Each number is 500 + 40 x the weight over its row's rms, rounded and kept within 0 to 999. Layers, rows and columns count from 0. Numbers have three digits each. The size before them is the row's rms in percent of the matrix's.

# layer 8 MLP up, 2304x576, rms 0.0229, rows 1837-2118, columns 240-287
115:499537503549504479534466533412512536571539510528406582514514535468495480549520508477460481477569466481522534559490525476545507399516585497475517
091:512586543551508564489453586451447521515495493474526507527434465496437522584556546390457499590491463471522482551539435463475501511510433423547547
102:488453434505497532470473545508535425541527452524438491436481547500495475519567529475496375500506542420507519506557459559532480504468477543479470
101:526496468508559523490467551466420502491488490506514513484496520519508439569509525503574459475563561524499434544449529532527461490543502460477501
094:560481480510446568555449492520475519496598472461459538577539529519521510536471528482548499577572453484536520506485492471507462483406406570509471
091:469471579539514501445436495526445508421535519531469504530488482485512489498524550510451439501477547503515453490553519451531487461485531466433534
104:458427517504512465512452469519505535520503498563483498428529494526478499500403480505566557540476559550516460431529499533590451470494537471516421
104:468532486472530485456498467506477504548501484425421517500467608537489510524552530473391502507572463538534467523416534505502537529448494465543497
104:436495512492463492428546580540503508530518499499443522529492481514453481486523485460576515529481461526546499514560499453541504493450498485510539
088:489463410562497544472513471517512485530500577550515521501543537582462553454477513507479465499494459558489507506475476523474465536479580394598488
096:517572447525446518509378488469537474521465509457476550522503458464530542514459501518498440517548521513505546465544517545564546574553539470490548
085:531423442555496474535529508491492516387542410502459440527517514460452564436463483542467471506474529563559463434478432510603452585510518505499480
091:539497518556547497485477496483525484481507511434494501535527558611481510471533575507556507560506489438541479488467416447451536495463520487536468
098:569593487528568495533486515524492471484474427481419502535544533442454551474538485512474510497438598500507520493559497423508547450464555496618472
109:491511477504469531496537505479564524453482488484476529469464518434510575472503549498420436452521516492497573520474468526530499418615519521485577
109:494477459467454584526545546495491588470534464544532554511430563466546443552496528438503422482517480480499483511562500551466532505478499501508510
100:517482414497530463537505501505462464500440509470469540508466470522465570460531546474475501511518489595481487489476553441520503503537447531546476
098:446545511449503484537533537502527546456497524516549515507579517508458516527523515517403564524495507545583496510507459476503533524563484506537519
106:472567454524480564520506514508554507524489488570483501574456544500518505516494544433472433464553553497507496463483508492508541536464495484518520
088:492524503573499553497501512566483523484466508491448483447611448504544504398514535489470534539458470502478468533515519493501434447489511492505561
089:424564542498517453467463582568380537569493442532504519524510505522449515494443526465553456484498511537484555508442461539545503484501553477488523
108:521548473495407537489487526474553486552481504477492448513552505491495462500542467568448479484616508539540481550601519443526460400485500511527535
098:460506525468549516478477514490530512521508552533487566532550509434539492480568540533489502466509490550495483552519509492561488513518471484523609
102:444512458501569449607516524444448455501568444463479458460459463508456537482472509461501487458485457490510485544510510569550527503456516505503499
084:506506515574456449435456540534498529508516492391448538464459511554551522491520491458476470438504472466457550474568510563493496519492491552445512
101:486459389532503472547509528507506468454598443443496508491422536540501496515521469553565474490514536563492503584463567504517434474556539524461590
104:463500470470532486504522475418534414506570436520509490573555510484480471464566595527532473488499507549500435573515564500488489492475442491530488
097:477528441445547575476545546474440435480509466548491561498517499421523517439487559481545501500488541496533486481522487431628464499499489460525538
113:505468471506525499483520431497492502473517534503498551511474554533502466504510485522504507497524526443457489550509535556519487459473564439472528
104:452431441507556472519479531532450490450605504543465548567462546511514478488480538477512496460521435500532463567536434453530508514374547464536528
096:435521495497492452493432460498523501526575496470377553530523486465479480448482469459502517491502497451490500480521468503539428553548531544582518
120:469531498482528468462448471510494480515551504493494549534510491558483492544551538516468517485539547536474415497509509462510508560540468474461504
100:500462484513480491486517488450517575434447453534550563487504506537495523433464495456519449531515564507522400550575485501520512517495527495495483
105:481514405448507469463484498514487494519520480466468492497544596510476587457541499495526527421563479515491533536486541518442462524495579501559502
089:507603478479529504478564540525496460505478504467453503510487581455497513507485510498483488511533497544481491495539460443515384512500449534546537
106:491457357459536460585475480530477481520495430501450564456496552465529470471460558498472460451472471434496475527567506541553478476540515484517555
088:548424510491485516501556465491458488481512508454460522540500494530464543536516618567469488484472496440505491525528471489439522535488530567536482
106:518490507491520559513454470531499524470503461500492496549510504471463493562502492518484473494537525493522485554470491482555513558463458503487469
085:412495484534433461527519460432483485485469488452515543492458485456524500523520577475531504508536567504541416526482484489589527511484554512485435
101:450543534461440444562511518515464498505518538418464496459449543489498511459501457479555452473517587548485541534477503532519543474482564478467505
078:481584466548427479525546509449556530545534441505472470467517488410486544554484514448535458540440535462549473500461580515554485456539519498469468
098:470430490507556480540518471418480522507550489455457521573477476544482492433490540429459470479448521508503539535580472573483532498497483475540510
099:541468487459531575466559551461482540468475474517396606565477492516511526472584526470520483521615450556521480506517520519474537450464533469549534
104:425538547531467483509515469508513543526473498507453498451465464499470473469537468507465446450475510465506484501492512517492504512537513433546534
096:495581494473457439540464553551450521561533438539477538450488508497445505562487585514553539542504506524498506586525509491502543435513433443566536
089:490487434478443464493430533556478467555509510462511522525562457505489529507527474491536404535504522493533471485518507499558472548477467483475531
091:473436560588518459459451471472434576541539486451509471577491473445480529558510459487468544570533532535523507494481490459498460457549483484519491
088:516467469607529480500465458500452468531414538545488633476496515498428567423577554518527486531527489477538452525463389483499455475517463532515416
088:501465543494453509507417481476472469503447506451509512532494543472473529478567528517454391549574530505549468527407471570510469508499504426521526
091:497458558539504521443471510494496581493484476515499455576516470388473468474513563491478547507485453459491503576551433482482526520527484463498592
100:491468454433473500531457531550498494538515454553493463561511522591472497480583539454477429533514494488548518494556472512447503467542428454547560
099:485499544533501476495440547530516494508555468471507470534546498551597472436514570518491544525495539521515495525495411552490466517423495492477503
093:502537483542468488442531465477516558463580535491476494487507526581491395473558516515560400445401504497482496493519463487504590466456504527541473
089:494535453511528574479504487500502520454472463448439560521575576535494552531541471507507427504493576532606432477440476481581473410491468517540541
092:494501451547503436541512463550435487442531512485499490527572545588502499483481472485498546469563533514513503470479491466487495449499481513531512
104:506435538474607460513412532545530435429528483471464521485481494541432522572567531552461459469461546452566514584465514422586480499513506559473533
109:463451489488504507535459546487502488444473461527436492517540522486510475482501467486449504463493605436475550550458492497585381505473480461496520
087:486525435542473495434489470485530572553466438532470517497473566436488393488448562447469478504485499458636493518483436435532501416459459470522524
092:511522497440506458474474475491487497467517511472513552460511437510494452496541533522530531555487467474503531425539498476450426501469474544484470
088:536518471502581452463469523560536528535517585404415598499466462551501541520442486547524512526538473470541460514521474445388466413520471491501534
097:464539429475449487549428480545519522562460491466424599520486455500535470555492461507427460473536546556529511533583419477445455500530520457518525
098:518523502538492479499534558454492444526509539508516532518493467476456510435500507518505497555552507469571493584472537482484485531522575371510578
102:451537504480481439514475447453499504449562461512476512484506522493507490424557519493479496515596498506512438512465526558410494436496511458557514
112:462428486474434532445532497485521477562560476530497610574497518500480431410475527477548448557549533578585478507513493534498426488505465453551557
091:451531510517530432535503496452498540496425456457432526460595529479549527543459449490483505511558543452521502455528537477456517472430539439487602
113:476474422478481484430406518422525473469576543527517509503495487457470493473520519465495437496494588525503468504571523501543574480470515413519552
097:507478452517426539547540549449537540442505501568577449449533479523495492524501493466418450498466522519475515575538471434548466472470461488535473
092:448514529518497471540498508527476444564502544475534522534491478473566474501481472504509526558547475490579472518438532537475526521468428457531578
103:502554444529431541533527492520579437448494495514536524603396536465590486540502539524442478492546489536566531515466467510501512470433539408586544
106:477545467565505452526477530486494552496466531497472555459517505533493464486497485452467523493575503497485543501503567482461593509415541463507553
091:428540472528540511532538549458535405511544508513487509547432521342424413494408547512484434531522520545478569531553447487515488489522476462501526
100:474560524446511458470499530426493426498529483493504521528502579552473476510499545416448480494497571520539468487537522492596436561560427456520488
095:451485489447506559451461563513557534528478535534513470478528531481498523544480545477547464508521481516536518531511529458507512561475489524474512
088:476457468550519522464468510532437499500438465574532505539509527549542478424556507524519551470507504549578505518455509530513446514438479480541528
093:548505448512458542520480506470460485440490497424439445526428498481524473515622532460449489576534538462499474586581448536430440448475539476501459
091:503473451520555525492494479495497459447579483516491523519504518480475472465503467496497447532441527478491459553540455496550428535462470549569519
104:528431497530541564577594504516493458560505521487423542518515490480508564487548516437448461478530504520473554546488439542534494506562489459496519
100:513537494509509462488559616480433558474533522538466439506476492434473455507459493425450534508567473516565520446462462539532494451453543438481448
101:478596496464497562523514459480454460530465442445553505445477515433465481423508555492481460570499543463572543501548486448469505485574551515481610
109:453476389468525541474467529523496487478464443504514460528448498490485461507518445462543462483385513476540515525513446527487595560485550455544569
098:428470455487528508523510512425562457469524530562511541518509463475437472564647532447542454537477520526535456528539471512499499486473545446586519
109:518565489521398546475498471490425481493461533458451531528493577526453595505482478506480434479537499479520459506495494494492545529519488417510527
102:524589473516516468427497565515522518408451424485509504471462519502462523558545495471592490545482449552569495472521537468518532428467595470485421
118:392491492481531526578405535545470486484544430475391542493481544505548459437483480553535530494455562503504535502554550497547426427570451491547455
096:513504526502508454567527523470445523505462437525490463528479520493451522431523475435454475536478509481514537506486487571497472456514566517498466
102:471484454490549506568465510491546514536475465560495521499517523507434443496510451436501541465582484482587503535454431548531473456497532512535482
110:479511520495509568496510576558484504466480476463523501537548591450486524540591536493466509450518538550502425480464484440534514498467500500495544
088:480516486513552503464453544471448459444515531459455543541529511527475495545532501491504491519452529524511486525534485511547438495476470504533514
093:553534487470505490545476504501544434566437512528513514465510495510481482468493494516522488522497567539522546490553519539594452509497557539503584
096:475480527487536522506465489476556554493540480485479462522493560528482568478543434491496489570511463511502491567504474547575496449484503494492546
115:503478460469556504559530492512506520466525450488505556611568580474417580455484518498559519488546468534500464552546412536499491464498482424573534
098:474545493544521619520449446438464589504552480525501485609535531513520490505480541406469489462492517464440523503553447542545561551455455469583477
104:502508439475539495489520512426565545480555551503509497548494546505504528471518495460480468477540518399520496526448482558519507469499472494522517
104:461428513486501521508546467496492492491519479543457484503498525470458483415511573510510572507503504460535437470491486474530386511495456545513501
100:501446465548515549599486515482546447499494466482488505526463520435507508583462436515512488519564488451525453509502500558506476447476510401486554
097:481517431513465550523510575543565445479537521567503542476512481452496549527591518498523530486509517523525444497479503466497549477469535501515461
108:355480514445488472519464559510432445476536460520574548526520517527432509499462546511533523468467556539536499476487467535539486523441484502467590
109:511469463461561523550466485453530472518535542475494479524504503509503472545483506511536432495560612412499512486533560494519448445512521520459578
091:610561496485530548531518495499498529387501475557522492506467493494493465591463525516581521498457473555493561484489523510548445516510554517527511
097:448512545555504521490487539573475468496465418502500507504483531448471499469452529461442477527483472417535423500526407499548395500474519480525559
108:501556461487480462536460499394447533472522466484477535505448466491447459503482567530487483457477520513493436542584480537534409501502517434522484
097:463519488504516442503433580466460465492538494465425469561530473516461515425563482453537509541481502560462547525539510489530468481482440469541531
109:476446511524444513483454542479549537514496482478443559602466480532427526525509541462476444479504537514468470473587475471521517483553522447465574
079:479511473518494511530534495493489513473547516562462461423558499429491478532538532395469466530513504538476508518456472522510545451463500502523544
092:501511512523499457474492492483518483463503467537436476493413533448442522510456540552459509521521490500535502517492460529529521484475460502557522
089:448478472476512517484560551515498480493513566530510461503481513569488486464494526471413532513471438527505494543477477408488544502473555510483478
103:548492423539544493419524497480431531468520531553423435585523579579497467522520484519472473505560495490499557466508531544449493491432510499520548
094:505478458487531536534420521522537517595487525432522506530519561491484577513483515468454535486634499461568485482529484468524585520481530523551582
103:520454455481490474535486555438508600442503497518512505501351508491524526547606536524550440508503440512524515539505549493503535472483573408499475
106:521440473471559551541522568502485455506475472486514516524432538462420475495582494565481490525497540521595473505522492519579458454495526491573449
096:465585539570501471496516491409515525556541522497515547451571549557528501489554482478449504522509477467511542498495500510476479472564539558512501
105:482464535470629445541585540484426555529512463526522568488430527458428482556480535488577514458449478475560528510415514610466471542453518512508474
095:504502489551489443487468509492438512544520484551500554494517545459470501551461506548500466431527481484493486616475475514534430492551532469529461
101:485470422422497533576462508465522470477586486451491483558474490544485494477508482474415493538511482514545486535484489461546488441541499461503552
094:501554476407527469485462476486492553507556468469525521455474520474520486532508509497556511505528507463496512574520500471598530534556536520500520
097:491517527471517525443441493541513536423533462530551578474537558537473487458495564580506428453516550530572497523518446477514545458500528492503575
101:577449497554517530510505495563537570509498492560378484463478512516452496512549492461501513486512501479542464516489503402523429490468552483490503
088:539499504527504435489451591462395482474524484518424466482555494551489470548505539482486474572501521527498475496594441462482521529585513495486470
105:530535488491561513535534561457530521619460490477524524479541524472458483475484528492507439449571475485567521461435530517472490519481543463489483
105:526469424482547552486495505469472515455468494478480536572443515497492549468564522454466461508491494441552484476491543512594518553520452494577463
094:480463506531478477505493456477512466468505436601504559527467532468478522456486568467472520462535495482496500524555529578484561438512480505528467
107:488500547489519533539554531435558535534561496543543559499526491442477522421523546402523458527477529501540531475593525514508517469465580454525544
104:454507478427581463494522471549451470492569498419493435535454520483451469508498586517478526489449521456534548485504483463527529476536508524543481
092:506504566539481554504506519534465544521515480509444446489505517517504535504522471558537490505555496517525451521475443457516575454525484438477526
103:523516490536477496546423566448488509517476455461481516543421438504474470494480536478501481523576579489523441523534532506573512437570527479532460
112:473435512474554478510531585471502542496518504546492514482502512438492497500549469484476484426489533477512500527495475507549497464471509492590483
104:493499463552446476529558560514513477531520474500507594458462500503460491482464499457451513465549491539554487489544560518479415442458520445535482
095:481524525419519468498468463535524499505475480472486508468486522538438441450527558522581467554494528530472529448544480422498456509485577503501510
089:515574530549489498557558500511504497549507485550474563523382522544429543477534555503444485467532490506557516528471503479555414480512435481505509
104:459515428526493529502500516428524483502552503591544481470453539483541450432533537471523428465539493557538524514524527463485542491501566446548502
101:535531459524528438453514481539547567539497509506464470567491508513491482513522459527549487481525463558526454491453447482545519462416609452484492
100:540536497509558460434506455527522484474539446562365492559520509455429497469572512494495509499476517464477413484509465491508514555402533537503577
094:458512427495555469493402513598535510461542454511517510525551501470481467555497495495545475457525546499507536472465457518480530459500502500484486
111:536471496539563526541431554430460490520538523515525498562556512600495538509479590492482469585515522511451508564501456507484497452529556525470503
100:516511531523471537543540571480489458500446462491532538506516521540531476530548482500523522444516533467509489522544516555552484510560523468467540
106:397451480490516549521470516495481433471461419434448547470463536517443521450538510537498546430516526516489458527500516572506491452494526519450421
102:538471502521537499517526519550527547496504507533486474513503488543471451404557521479492516522527564480485499429478460541499421525622554520463498
099:453547506460501511532469437438466479521469511500503505484553546532559507409470509447433499452478495492477565538521498485508495543490465531513526
095:580493454502519493502539504516481465528490512534425544562484528549547464434426475427491564567495472482463412490521380548519454505425458448597425
104:499541429421439458497512480519516479458531457578528495577491536499520467536481526476414425464482471490524555527491405459517535468501526503571424
107:469525481469512520513456535494494469468530443490484545539479511464453509489501570362465556470489503519444487656591486496575499540536428533464505
096:454511454490511446489440490528526453484450453479555488511518489488510506458491492522466472496516531518514494450588458527485460564422557526479499
102:435430506434406456444466453401497455494538536520479475510468497496532480416449483486492509452525496502519541545491564510508536502510514381471483
109:428491483540573518568514546472515516467467454557487470456446543417449523498530535460512390522504506466488494580538529542491546482440496465502578
098:575471457528426473448486526471424465516503467514399483507519421547463502481531464499416491497451535535460435537408485397471439503497531456491512
086:443531489567470547508460486521502543444522530555486518509469517430453511494546442503461434438515517540556501541443474549517452446377474529474470
101:527501479392449514587441484462537493480529450602468424498521521490453499429515558515506443509471516573533488508484502569557512373553540473499442
104:529417447483496425499438463412436526551460499506493553572465509481546441475496563438452481526549465515546456496497475537543497573491580504551562
106:508467475458458510497499483474522452551540517508510531475487457450454529505451518468500471456460549572513508503482484477554466514487494468577494
101:422558443529475460492526535453496467499520497475462552516478552514472451509512496450436420545504563510483506500542485512483531511505488475468511
092:550467485471506496524502447508436543544477501485513489529553466489516497462452467512557554416481445564560507451430436482530425528467466519497479
105:484478544469541543557486498533474530589473515457483495499427515528479532510456546501529425495490517472517458496492491453469459465480551523514465
098:505518493513568508559506470494527513521434504508537500489457544488459502481492469515482468502484552445463458544552457476529461449398533445561542
112:501555446525508504513471558506476584494517489521503523477508548486426560451499500471466456500454520536519475548575491602501534488559515428526508
093:465443568519444478459523477507544451479519472503485598473502548469485586552527506490482558340502498551535578495489526515464530519549506481514483
094:520487445475459526520484529508528518496466480486570473472575537543439498408543501514562550483463437514512477484528519515455494474549515544494541
091:471526496511507486564558486457550458509589459497474468474492478498472469412493556508523500569478449477443501500492459459508468394506547475555526
090:488498472528487583475513558482502602462465493542529567482509547539422532549598425454500501450514523469539429457518573442545523560481555510477526
112:486451494502538484510464517543405571533535457569476458496527537544523468526511505484544515489518510472494429498497494514547481473487479491513501
096:472522485419585521438490525538437446525435475523527519619494506480523521509536526525553450501505487507515458487443504436518486482448500488524552
103:527483524435480412594519486457485497535511411582503534507478478455471483456534538502496472504522475550569526502464513523504422504519485389466495
099:516508487536518537524513522484528488411507514551402530558484526494562438529517485448516443425537516482499458537549463481528544474478551479492502
105:539499504518486551537464553526495510535491461458525536556510545566456500502528569514507490508516447445536478605553435453531464480439535463516468
100:465520354536436434537428527474537558473476507502515509520470516523484512449477499451494440431489507465470513490561546488534494466519527521488505
072:443546549500500451519543534514462497530547472525435460398489487459536515499529475514512532472553564521483465506504478503505478515387558498552539
095:519532494494435578548487488524583442500521430477497426508482495434489502410523531487548517534432467539481527528489546522513517498445562441496501
099:477446470530521535504467499455493545537560453457459536424437477515408424506556534516494472534548498414559534542601496515494453429506485496543546
102:416496522571486503535462491490456469519485445497435449553514572480441509465504474464573468486513549546482449527435404489481493470476499464583483
111:475500501470479581539507496498518475446475485503445517549405532452510514553533542516448475563526461516554461544488460516541529504464526472520511
106:516521475507554525443516468453463563436497517577523503605499483448496478480493476446448452481496503552464476532465493494465499493473580414485462
112:443515459566481512572448457486502516525547546523527556503467565535508429540498497432469477436544496469484489554549568546498451513502503435510487
099:528531472469464523564523579500489450518467523514376539446504533582538507445522506510511483486492471498419513486552507467442400500383490483600492
112:471497468499509532541436547532510516488534474467519543495468494533533427524549513462502542496508473437541530494527422533541572475498608565546509
091:497484468508502570503493604492465491452558464514427522498490450463519468456565582451460593564496518522538517504540484551486577503479525537492499
089:412455540607478558534473482507467567505522470459533531482542496481489470515457528494512511522488503434500413439515532556563498466472532517493478
102:434456499421496533503424514449483476561586457452483501465436497450512468468514546550502452487481556433447459553573511505436469510532502516549500
099:553588485522584540495468505519560531487517502480409471448524529539498503478534549521484517428532505508504512485471485555556451441441496525516495
090:533521419509554502463556488493497436514593505487527466492465476485498489510444547559552483490537459501466537505478483479465511480522577487501522
097:493457495491586463519524484459496506485573481531542443544514467487522442451503587531458544474479493495480492520461556548476467517590470450513477
107:495585441542566524517464573502497524509485422524495511548471544525469455442531518517557485466542530533534469553487559465590446456496500506612544
111:533522550575543530486426558442464515522558485464533514546469480523463519476397566446495486523552510494513458518528563545508558474465550443513536
087:518451505565510533501536578546475481523500485503495501481508503464482471534498521450467469451451464503518524523468527513517493539505506493469496
084:501509491581518481476506481531480495518505483445518532551506486527574499500461524469527501507534506454507464532459496457537469456565473482543544
108:513487446518529515608503507538517533567492514466431523540521554475485482545472515483498501492526500487554376576491493456505434509511540511568488
107:461484480473470551547469529560516491479499515591507559520504552520483501499515481511479431449484473531505464539506450412537518534514473470547481
093:540447497518521509538478591533463542477512517622510487505530480459479507547485483500484394485496526479549454567518439451544475539516520574576510
105:522551502477521443527460585447559614536477435513470513439431527475529535497541457480542540599591476483504512482443526457547420452552524427501534
110:517507465508519579495477505476446543530537451543508524490498539416430540477567505481528459481454524500493502575473503547566495517559400457475495
096:483504495430497539429455495451431504487548462475470575490535483517526526458523521469440518443504521434494478448567575562490540486469422499589462
093:472457516491575483547430489534571500505485434477501549441504444502466529547497495499526509528515553488414496508573592455551501482467535486592544
101:478434492452460565413501545488417498446582494463517459556519538533501465506526641506528513434512532508535482479529493503510507539547549508476526
101:549435470445486484592395466476478515437516489534528505484523485464419485498559409491504475518495511569569450540456485502428464513479495501461531
099:487442505531469490577453490478507503452498568517552501539485493465476532478461544487526449515496525526562499487563472484528560513460454518502476
099:490489485570513537524438551488480484499539481484468476512480536426494506457588469463488499481568599451538511523469498422499544464532477477498493
106:515544513553524544593486486441498510473506429453555408567409479481468477417507523448504437559469532474526543488534529480486530467438530432476478
105:549509484443537496466441532464451496495484526526515510497515472484507453461557466501517480501498483521598473471486519494535451524464537514435438
098:457490497491544445507525519527544528464494465521483557493496481426490500454473520485501473537501544505512478517554494475627541489392459503533507
094:424512520516442601524579524489395581423471517555549403495487522511504504531520518515452454390494517499477550452423474548557549447443485469553530
099:535527491484563496512464509519462435450520451513569580517563486523494467430523590559442537570449480568540603518523478580507556466483490491513507
092:556501522473515477489425549550477562462503450466468484503552592477462576446542476547498473488590582562481483547455583472590446426467500511453568
094:505535489533516572474438510518549527524526490478473454504504537514511558534503467490456560469543602508511437549502486544494467527445447556494522
103:478516458495538557530504533580468471562509500487526523496504512561566478494575489522499522419573543502561440485478471527541442440535428461489496
101:489548516565590543496490528505447522539573481459491512536598490442487437517493473530509467571487513507487488525470487456478414504494488480504586
099:555519463506572508409454529518519521448526518485446465492472546490529509572546527534453436458534528509535506491468455481508485466540444529540532
112:476432470449483533545489576479466513413474463456503500480448458529448513543509522526464488527591512476535480538473517541558489502374455400493456
098:473510501469470480531510494487472487519447424472499482515526510579487438517499529565501488482494479498543517476550451482494476510542542507531523
086:581492395491593487466497504543431552497591491594500504584548532492546488454473613472544483505494490526486590489478470497476541543424447489525495
102:442406455495550451495417544424474515504518437439459521526545531494558525460490504461478534447558491443532531536513500472508418457556422522506456
105:458427511507580446506448551489584578390531519555518501461530471483526501468442531495488477529526442497553507502504476430541464498497463509511473
104:534548503515483491544516463530453504474518507491483529508497536523526556505501571520470521498535546548484594516482514544528487518536514509615492
089:458471535534545578420518510513551495444614495506510513512500559498506490544531523443457525543446533576510465528436524452487496434540469488540478
101:392474467427466553518466502550513429537534542483459550478590490470507491467475469480492472507554542475474545478462429485555527441505503506467482
109:517565433482623515455529447490436541491509497460433583469513554467528530489473475493470466536581571505508527514495504474494482497460461458512577
101:506448526545612426502499507520491486568471517475491493574449499514493467429497491545491497477545563453620502532520454517562451459523552478436573
104:442506558547462512539498483492480506457503519554425570480389490552515433502525532491499485492530532490535472548504495527513483530502523493494554
095:527535491472533469490417590492470501553481498514437539503551561546487508530588533542471465486482571444570489451475562508473457446466546477524574
105:526539527521448491574455495504509524514512515431444457485516518446520554479505523447484493426541507507611464553478550475505540499498519416427518
097:505447425487490459486503505519441452528538481523443565522535512506493443480588559464507418495496519513520500485490513505481505495546407468544583
097:561409446455489518525506455464495516495508510476449596542474488474454524411506491477518465511553413424505458530525477494473513540422499480545510
100:497489451476468546521509479540531472446553467530485571569467541504491496564503504516497451426554482514531469458457455515541522457543603516531499
095:499490510546498513555512524454509556533554488535521532477505546533508509535596507430520461523541508539564448576508486448532472515506530530509474
097:470507508475473486527523570504480524484528536515524479475500515556456497455504502489503526480510525530540476455469490513487511440514547502537582
099:407476518511502477529472482501526489540531535529493590559478532450428464504533510466513511467554516538501462496523453529501508432432509450560502
109:545505480523537442482515538515524467468550525492514524501516562537451461493490532505480498520562465449550505478462454514502478508514527473500491
093:494407442462532462530516494502476471432474504568500594541503571533485526532545483438563518429526480566526508439554500522544438515520501525534519
083:482542491517494452489505519581469470569467454543485567504528516468549477475515486490418484517513450489529457452549480506457512418494515554543503
096:532536453485469521507587519455566478464485507520476496549405496548576491480502576525414518415480523607498499483589479537523473492503472525508553
102:487522512515519553547542516463502504508491532482470511491476477525484529454502507489463443457465478541478552509465506500487484482549527477569420
107:517515462465546550509520492486557474514607431526519516515489521431457505602448508521388500562493473483511507540551425512500520483459495545530531
106:516522493561442524527516489528522525509454507409437535531510477473466449472525525515439491501568464469570540498511511497507535470476545498588479
105:492523491514483469521571458536505480491514450491478575505489529492496524478511527463526522489457499455513561528443455489511521450475452537554452
095:507474581496475537485384462483505532525518525590448481475464463477433589457494485488451532422545556510613473557522518492549498450472559455471485
106:518532478481564520565484523487545501498435469559511460499467521480520380510503494530543486451474463477525506494479505528497488479507419396497477
089:497520462537517523531555527509524489506531539503454531536522528477507423509572551486451522542464475489561477572569543498506513473466503503541482
095:474531518525582481449535475497493393504505513569468544556534540487452514499584583516553505483486515516585454536477557498526561430488547517521535
097:420491517485478455490551531512544461492572502512501505513541515485441500557473505494632425502479484483496520510499457533489414460506422422477480
094:560461529524525464491597542492482513517490471443514490562433521543475539463518506497565519525509470432476457473513477555500501518485456490475425
095:456451509436539475553548588374508484492556426485485492518483496528486499462576527437494432586491464489535559482549483494472471449532413487517525
092:479462515554540506546557527493513501476496529505515488493441514611427536474469505556530541577490597442509464529508542520537491490533466481553484
091:542526487502497516546593541469480451553543506503416521560514502478515524460519514496418472446519489452485403529557448550497490464513527475515518
091:507427440540508476452465497566486437509528465553439567518558593506492454479498458470472524413475578489540480539463519397590439413518507539528588
113:481475499544481556541528484493463486494538494521511593498511518483416504474497496524480428504468499497536502545514438528520545543466505432461537
089:486496505538562483493446468477510507532534501435432487542559550458432485443522561482512464576495508487520476519506522447472474413500530525504552
095:552503533501442517529494464506444552544533459510424521446521485518520529511399544516604486480480529441469435499564463425499498513472516524499534
081:508490543465481539510521601425551516461445467493481516429482517489490579504520523520451512432535470487481485493558554460475554528488488499542498
116:501488505518582549552511517460493506478487475500532538541510543496471518472548481515496517584534453472526515603510502473504436446536500424517505
100:497518521468482446523538514515567528523422505571486509499509485550442446455513488502449550505532485508546446564512485520563455468458503466525481
106:453497522533489485469591575523450490628514511533400530446450537516446451436477472448574509451460574495525471537443441450544441476561519504485568
098:473477519497484519528474488530499462433518472514554514512414501453477504442486510508527507591528569469531511508546531431438558525471494432538554
108:546484518508496524476542533504488477425488472575526511457509504513503525533528483402410493501484550497471477475474426467480535504519508491530565
107:510453506518491527546474530494416459530541447493541524594397490491486502462551504545528453540439422544506437557476474413556414477544513482520514
080:408574546446527472507512548498503547467566528540539498528558495528578420405487472547472423453580505497526529476561448529484490491563521458546532
091:455527510566423493501529500469484480461520523434485557487518518505468507406572541488478428483524497475482443509480531474523486519436496467487550
103:510470553514505505535490507468502523461527480466484546574429407540428564474511578554516469562452509466459474638517467493484527459522556484504525
085:449548467545485455528546544538501484483516519512503561494487488499503441584510495498461492465529484479473497474529488456543490475426525400514422
106:481500440400591508524418505508475460528520490513542495448553499586462564498557567511436556497579521475446531463544512486518521531480525489461539
107:463471484487585420527474515537499557477518518552574465555536517485508510468549550500472568511503524476539461503514490499508530459446524500500535
105:497474497527516498553484459450538528528539477567500479597457538497515496445512574450537456455487482538553513488570568548519518484562504532523557
108:501542550474508448528519609542480522461434415516491561418438456531447426451457548509536482496445500500542578490539444547445453492510461460484539
089:462577492519474499543489499499432489489502527525448557500469549501459461432512545537381528500486547494509516497543515492534550436572468510496536
092:496511507504473490562461440485482469538544519528539497551542479583483477462502503504510492421514507516459506478564530538473598513520493434510567
093:512462535520499590493497510487503483506446493551483485471477513553523402484530507493510566496512568505438485470486464469488538573451479529559609
121:504478502470515455574486564530510482515469484510514579554531506432460472514491503410523444484552454453539472522528475403535551509510528477516501
099:460473517540493415511541504477565425454517457518493498512471530499458494556516571497516511484469445485563514496483456425498541534512493546540492
095:491516479549490495501482491505447431526501472462540549559536498505472531445508489520457438440504563468553464487515523524501498466526477459487529
085:559457485489569553464445485588476510502445499520487501464478508530506447464534478472515525534552543448500441535525380471507502553474577502537535
088:496534439488533460524485534543452456519460531565503468533495541494494517548565519462406488542495537461509465558478528375516481471539495515528525
091:498511430478532447510474540459535496445405532498509512526507477513457514470517534529426494520505483455462439513590460459446584539428516479532471
099:528563509463612443514435570400430484487532508508522526568526540559435524508529508562560473460568506514491496530459544526487503511545479478484554
101:536565422481498487469570476581529486494485483497487509573505483515518549565453493438481515565516471535457455514571489486461512539442465507528471
105:488522435399423502484503541414531504453536508468505571497436511478507494514439490474439448501498451454529412505586462498488436558531548519499536
097:504532447481507442554441524485546488427525505486528486489471490475475441503532495456525514418504478506577462500444511469475481474559546444561551
111:496548488558553471528450519512466484603506524543480517534551553510501567500509535452449489572470524443540437521433501566463550467485569450463489
097:501471472449518475545458491479466549462495463545476524560467546486477492524540566471477464517534481531589563518479458479503546523509497487492486
113:484511523435507450536526508518478493510458443569467510532459572520529510521536505513477475491474509539494522529526522530509502481504503495518485
098:426491538502506466571464520533449533472446466505513538547463539473475483500460460463532454539488531550508398538537385468435456594483526474462513
102:490525440467523495479440473512492481530486510535562519522488525523564407528507543470472456558485499538473428501571441418516458506538469547508495
084:447526489428472420469422513494477480522507539521486525464489420463483432496512486499506406563532470607534519467514513459487541478553491423456523
083:507493466495514507552512480546519490446428534490548536476512499536442518498485519520461522447515434513574550501508460429496491477430518505440490
109:491554459449571501507591467532477496525522494490481525506495549476437489573444508463493498541601534476504433538475471526478486495534595464539501
109:527470512489522514501493478490448494485509510533569538484447523449426497543535536460523462530488502494533463495521481497557449465442533487480539
094:457432536493537475472487443463514539571429514529446509561553627634501485454457464462466481427472498445482499476566436471551513485455520489557498